Each number is 200 + 30 x the weight over its row's rms, rounded and kept within 0 to 999. Layers, rows and columns count from 0. The size before them is the row's rms in percent of the matrix's.

# layer 5 attention output (transposed), 384x384, rms 0.142, rows 255, columns 0-127
077,206,217,199,218,181,197,196,225,209,177,223,189,162,141,255,151,192,222,172,177,182,171,227,256,238,180,183,200,169,193,125,187,271,189,201,219,204,224,219,188,171,148,203,175,158,179,231,207,199,215,189,235,190,223,175,177,178,150,262,237,248,201,205,206,173,218,228,221,198,225,204,245,186,182,205,223,220,222,137,201,242,189,182,172,191,161,225,201,206,190,186,192,215,203,151,181,217,207,176,229,206,187,213,220,196,158,191,256,152,226,208,181,169,172,222,244,236,191,179,182,195,173,237,186,141,187,168,183
# layer 5 attention query, 384x384, rms 0.101, rows 256-268, columns 0-127
049,244,240,246,216,166,191,260,247,189,253,187,202,215,210,190,234,234,205,183,176,152,177,229,180,202,200,213,191,205,212,215,224,204,217,221,205,241,195,189,173,174,167,204,154,174,191,160,192,223,176,185,214,257,168,142,251,120,199,204,160,185,172,222,229,204,212,170,179,159,201,169,203,230,215,196,209,162,151,187,230,177,235,218,151,186,164,194,196,157,238,218,177,161,177,235,191,164,206,174,156,195,219,188,200,153,229,181,211,192,185,231,220,196,164,208,208,198,186,224,196,196,182,174,219,133,205,150,265
045,207,166,246,192,208,228,192,172,188,176,215,202,185,220,219,242,190,199,243,223,205,197,240,200,230,191,173,194,184,187,260,226,228,152,225,139,181,233,182,164,186,233,225,205,188,201,200,206,217,152,229,224,201,182,212,175,141,199,173,256,234,157,169,201,212,196,157,187,189,209,219,189,219,212,207,194,208,193,171,213,237,266,213,217,199,164,205,235,162,213,187,160,219,167,213,118,250,206,258,210,181,218,261,200,161,146,163,145,159,205,205,241,169,201,216,206,179,225,214,245,169,200,152,202,235,212,231,255
048,251,180,190,207,219,192,180,201,198,219,234,219,226,195,200,255,195,206,188,218,217,191,211,234,137,203,210,143,228,153,201,180,218,190,244,185,169,140,189,207,224,228,193,187,225,209,190,184,228,194,197,244,176,152,188,170,181,221,160,180,205,198,141,214,202,150,169,215,141,226,230,217,195,204,273,170,170,236,173,208,230,189,188,213,236,225,233,192,143,203,168,263,223,246,211,139,214,149,233,219,193,163,131,195,201,225,230,240,213,218,183,201,208,148,192,189,159,201,206,176,224,239,176,203,156,160,218,159
048,200,156,181,188,141,211,179,152,156,188,163,259,219,219,248,232,177,184,219,237,188,242,237,207,183,232,241,205,187,224,173,227,182,206,174,182,218,174,218,155,221,209,262,270,175,244,232,218,200,261,239,215,204,202,209,212,179,209,257,206,200,228,221,208,270,233,200,264,160,235,180,213,207,162,187,195,209,182,219,230,192,226,210,159,185,189,232,208,176,185,209,215,242,200,202,133,163,232,195,176,167,200,225,234,235,185,155,173,186,221,208,239,219,192,193,201,256,214,225,238,182,267,180,183,199,184,249,191
055,204,211,220,264,230,235,205,222,213,176,220,222,211,255,132,217,196,232,195,198,178,195,232,149,226,211,240,238,197,184,260,226,172,183,232,206,193,222,248,251,167,176,201,208,195,251,204,210,194,229,261,176,217,246,210,199,231,181,120,217,183,195,201,155,217,188,172,229,177,200,213,228,226,195,220,261,214,167,238,213,221,205,204,226,200,181,239,234,223,259,216,166,227,224,200,162,230,192,243,182,168,188,217,149,165,241,206,150,194,171,208,127,158,217,210,159,168,202,218,183,206,225,194,188,189,195,201,158
055,151,248,191,204,205,209,114,188,156,194,225,211,174,160,243,206,206,204,206,178,220,231,166,198,189,178,197,189,210,189,195,152,210,192,172,171,168,251,177,140,204,245,171,174,195,193,178,196,155,150,191,185,190,174,221,225,176,248,284,203,193,179,193,196,186,219,203,187,222,186,202,168,176,218,204,192,251,240,198,165,208,207,196,164,196,200,239,202,192,168,221,232,236,230,214,246,173,197,161,220,202,229,232,221,194,241,234,213,188,272,232,281,195,217,187,243,193,204,191,197,224,147,231,258,213,144,179,189
056,241,180,252,226,205,218,170,221,220,268,235,229,191,175,199,191,177,203,200,233,167,189,220,199,182,207,178,190,193,143,194,202,187,160,207,218,230,188,233,242,197,191,186,209,211,207,229,251,214,256,224,191,235,218,199,210,188,195,176,183,212,201,147,166,172,190,197,251,174,197,188,211,219,192,203,254,167,183,188,240,162,150,177,222,155,155,196,255,209,239,183,118,239,152,208,214,268,255,234,173,142,215,184,208,133,224,181,168,221,173,163,192,162,211,221,130,202,231,161,185,217,248,178,198,211,208,232,169
062,196,242,188,190,171,176,157,217,224,170,164,176,173,234,282,225,192,228,188,146,217,208,197,229,186,163,237,160,196,140,193,146,142,178,217,185,196,201,191,197,167,241,200,142,146,171,164,185,190,198,179,229,119,179,228,166,214,220,203,224,183,187,154,217,206,229,236,239,273,176,184,184,138,222,155,178,224,261,168,177,214,194,234,180,197,239,213,186,210,145,203,222,179,217,210,233,168,156,174,216,210,225,231,212,189,203,218,231,184,158,215,244,243,183,170,157,221,192,202,218,177,183,273,188,217,219,152,251
053,184,207,234,221,171,127,171,191,192,183,146,203,243,187,108,219,216,221,204,201,205,269,181,242,250,215,215,211,187,172,204,190,217,164,240,216,188,197,212,207,191,220,150,175,177,148,225,238,185,184,231,201,177,207,167,225,191,156,208,193,200,218,182,224,197,221,198,231,208,217,170,214,228,198,195,192,261,181,209,178,178,192,208,199,203,221,162,218,163,159,175,232,239,159,196,221,193,233,228,248,270,225,216,219,220,220,185,239,246,257,216,260,205,265,192,237,164,168,237,255,199,129,213,199,167,153,200,272
065,166,223,233,194,206,216,237,202,219,184,206,181,166,188,252,164,224,205,171,199,166,178,180,188,241,205,179,141,185,208,169,211,201,160,188,124,199,181,127,218,202,184,134,143,184,167,162,179,191,221,182,222,169,158,221,205,225,190,179,202,206,186,131,218,215,197,219,201,262,198,187,196,154,197,153,272,232,239,164,195,214,170,197,217,141,234,271,209,218,192,177,218,197,202,141,243,225,202,104,257,182,205,197,204,172,159,242,249,181,179,198,236,226,222,215,183,160,194,248,171,187,187,236,195,201,175,213,205
058,219,199,229,184,198,217,241,230,186,234,217,205,222,184,140,106,205,127,185,218,228,133,170,165,208,238,169,249,173,245,209,191,145,185,180,225,232,147,229,184,196,194,149,256,170,200,233,231,210,235,190,141,240,185,190,220,240,191,164,179,149,205,212,129,271,194,159,176,171,188,204,168,233,191,228,253,177,174,187,226,183,215,177,131,154,167,240,214,208,224,219,159,179,247,168,237,227,227,177,181,165,198,196,162,183,167,200,165,212,179,172,173,176,206,218,245,226,226,200,156,223,223,176,182,223,202,199,200
068,139,156,222,252,203,230,192,255,191,180,245,180,218,189,211,194,213,147,211,172,165,194,221,173,200,190,182,181,234,222,226,234,169,241,245,230,187,211,218,196,209,176,189,207,190,250,207,194,188,206,204,174,181,155,236,173,216,241,152,197,253,221,185,171,173,147,181,171,176,216,185,208,215,198,138,216,223,221,190,214,210,246,204,247,186,169,259,231,149,173,219,207,191,181,241,191,242,194,210,187,215,147,179,195,169,198,193,122,153,257,206,196,189,161,260,165,213,212,165,194,209,257,202,226,192,257,233,212
077,239,193,195,168,170,154,181,250,198,171,155,196,213,233,151,226,150,244,177,197,231,217,173,204,210,205,204,248,199,241,208,196,282,220,217,207,178,201,190,219,200,225,241,197,206,171,233,185,211,161,265,206,218,215,199,187,151,193,203,172,153,186,258,146,173,169,208,223,163,209,217,197,208,255,207,194,252,184,214,208,189,203,258,211,253,185,163,131,164,182,206,193,240,142,180,175,181,208,270,197,169,166,243,183,219,199,181,213,228,206,218,163,233,214,176,222,155,191,237,218,187,229,202,245,117,161,198,221
# layer 5 attention key, 384x384, rms 0.104, rows 256-267, columns 0-127
044,174,197,166,174,237,202,198,166,227,199,198,202,241,177,224,210,222,221,253,113,218,205,176,170,272,173,238,188,202,238,235,199,202,222,213,202,189,188,173,198,176,211,241,206,141,189,212,244,150,145,248,227,230,206,232,159,217,225,201,187,188,203,206,207,206,203,214,195,216,223,186,169,212,169,255,189,187,209,179,207,177,159,175,196,233,182,178,179,252,167,204,226,236,211,221,157,252,174,232,198,173,210,229,244,260,128,179,281,221,188,206,202,187,259,195,186,262,139,208,215,230,162,181,237,263,203,249,168
043,227,211,176,221,197,225,226,259,208,202,175,207,172,194,229,210,171,227,160,162,164,209,174,223,198,217,200,180,225,229,172,186,244,213,236,262,191,156,172,181,175,208,220,236,228,264,169,151,143,235,203,211,183,198,194,225,257,215,178,216,212,171,208,218,115,246,185,214,177,178,136,201,221,195,145,203,232,225,197,207,153,162,209,244,167,182,232,174,232,188,223,263,238,98,241,271,137,191,226,205,251,201,175,203,206,188,174,178,201,224,188,192,265,127,148,242,163,182,178,145,226,180,205,201,193,181,189,215
046,218,219,219,208,215,245,184,204,195,216,245,241,150,200,203,145,146,188,206,184,247,219,191,162,219,144,211,215,192,197,206,248,248,196,206,151,246,169,211,181,180,159,162,191,192,214,193,218,138,191,174,216,266,263,189,200,237,219,206,225,181,194,238,190,184,161,233,244,177,271,209,205,208,188,127,221,252,151,196,230,164,202,175,181,174,203,203,202,228,184,234,221,223,212,201,279,255,179,198,212,238,184,233,221,202,189,199,144,198,197,248,216,197,226,176,197,201,228,211,168,191,182,223,236,203,199,182,186
048,169,179,157,259,143,200,213,173,237,221,173,234,177,252,167,192,153,179,165,207,179,218,172,206,148,210,190,203,177,159,280,194,219,252,170,183,181,230,167,271,141,195,171,220,206,177,207,207,211,138,190,158,199,197,210,142,217,146,126,186,136,210,167,210,179,205,206,139,222,164,202,205,195,169,248,186,170,197,178,199,190,188,213,254,226,180,191,229,205,179,194,167,169,235,194,156,183,180,210,188,222,222,174,169,188,236,244,206,207,166,211,212,218,233,258,176,182,187,215,237,273,173,223,204,209,187,183,182
049,206,239,179,167,187,223,244,207,234,241,124,252,208,221,251,165,198,191,247,213,200,198,198,218,170,181,177,211,148,218,149,179,176,158,140,194,226,165,193,224,167,187,210,228,200,230,190,164,177,240,193,144,136,183,163,164,212,139,201,179,165,237,206,259,180,160,209,169,197,191,180,140,193,193,208,174,173,271,177,213,194,224,221,158,191,190,167,220,158,200,186,218,139,256,181,223,187,206,180,176,153,200,159,185,227,211,197,177,221,177,228,266,228,198,223,265,178,184,208,210,247,214,189,212,178,205,208,254
049,214,168,139,197,182,157,168,168,187,190,235,218,214,189,197,233,162,231,250,169,209,179,229,171,228,213,206,238,210,282,256,191,279,238,226,269,173,176,219,232,184,198,226,228,192,216,222,185,231,210,185,176,219,150,169,231,203,209,200,262,203,241,171,166,225,153,242,234,172,229,197,234,169,195,188,238,208,160,206,207,209,179,230,189,171,164,242,159,191,190,228,143,227,216,203,193,199,164,268,199,198,191,213,243,229,189,133,205,156,174,190,113,164,136,185,203,208,176,228,187,192,225,165,200,206,200,248,166
051,247,223,171,201,200,267,235,225,158,207,151,238,210,210,202,181,151,234,177,207,216,177,169,189,214,213,184,220,184,226,130,180,167,235,172,208,209,186,147,137,156,193,186,211,174,205,198,188,168,206,232,169,185,206,201,194,192,205,166,212,192,229,233,253,169,166,177,144,241,185,218,155,155,221,247,174,196,185,211,187,195,206,254,218,239,214,171,212,154,208,193,236,166,194,189,148,165,218,134,189,220,227,189,168,238,196,220,214,224,178,208,216,199,293,220,231,229,231,230,203,225,181,123,222,160,202,170,180
053,224,216,176,181,192,239,202,207,177,200,213,178,157,194,198,218,230,166,232,153,148,153,244,183,203,203,174,175,201,209,227,170,142,244,178,249,182,227,195,181,209,209,177,202,264,233,156,194,236,197,160,210,197,119,177,226,190,175,188,167,188,223,204,228,252,239,186,197,166,205,166,162,178,207,220,203,186,209,197,188,204,204,198,176,162,113,121,163,182,214,171,176,168,244,210,217,191,181,219,204,245,171,197,227,213,222,143,211,152,216,184,205,202,230,243,264,173,175,215,165,197,203,154,153,233,224,236,230
058,195,192,190,183,170,258,193,202,251,212,204,226,170,227,234,179,177,168,199,142,141,185,192,136,176,154,220,215,192,240,201,165,238,240,226,224,173,233,176,199,160,286,201,179,198,194,218,193,220,202,196,164,222,106,176,203,195,227,178,212,243,191,182,227,219,226,183,194,188,206,204,133,214,219,252,219,216,177,232,202,175,237,243,163,164,186,224,174,208,182,202,165,176,172,212,167,175,135,204,206,174,168,210,203,235,196,172,155,190,203,154,231,221,223,231,240,129,241,224,180,217,228,135,244,213,189,195,171
059,215,219,211,184,208,203,210,185,201,179,205,169,166,179,240,270,267,172,217,164,151,154,273,197,221,193,178,240,235,182,192,212,110,198,204,237,165,207,180,185,197,188,244,242,248,244,159,180,203,192,173,207,218,190,202,264,214,162,155,162,209,215,242,195,229,223,214,180,212,185,226,182,198,225,195,143,166,194,180,280,183,164,219,144,178,171,131,231,211,204,204,186,148,256,187,233,172,214,169,197,247,206,227,202,209,189,206,218,172,181,207,291,143,240,213,237,160,208,156,210,219,203,167,157,221,226,199,214
055,213,199,203,236,231,200,217,174,224,203,176,210,222,205,226,224,213,261,191,212,264,245,209,251,175,207,220,160,230,137,209,232,175,152,175,167,208,226,216,160,196,186,181,174,217,198,184,182,158,208,198,235,209,240,235,120,183,181,206,234,202,202,191,247,120,202,203,227,247,188,175,243,208,162,163,222,183,200,212,176,213,196,219,235,227,301,188,237,202,200,189,216,253,197,214,235,219,191,175,253,220,208,171,243,189,219,198,238,207,221,200,220,194,196,177,164,208,210,214,183,214,158,281,233,219,168,227,183
056,196,195,206,188,242,190,198,210,225,227,259,225,249,202,153,206,223,200,194,235,246,218,181,248,205,195,160,204,204,210,244,260,212,184,212,114,238,195,229,192,177,174,209,241,181,256,237,231,176,236,169,271,180,258,222,231,239,196,247,219,173,192,166,196,207,159,181,226,239,159,222,278,176,170,157,150,215,230,221,180,235,181,153,215,168,250,187,205,237,257,177,178,207,214,170,201,233,220,188,221,203,137,150,161,214,199,162,233,233,190,196,128,217,150,156,184,177,186,205,227,153,195,229,199,221,142,229,177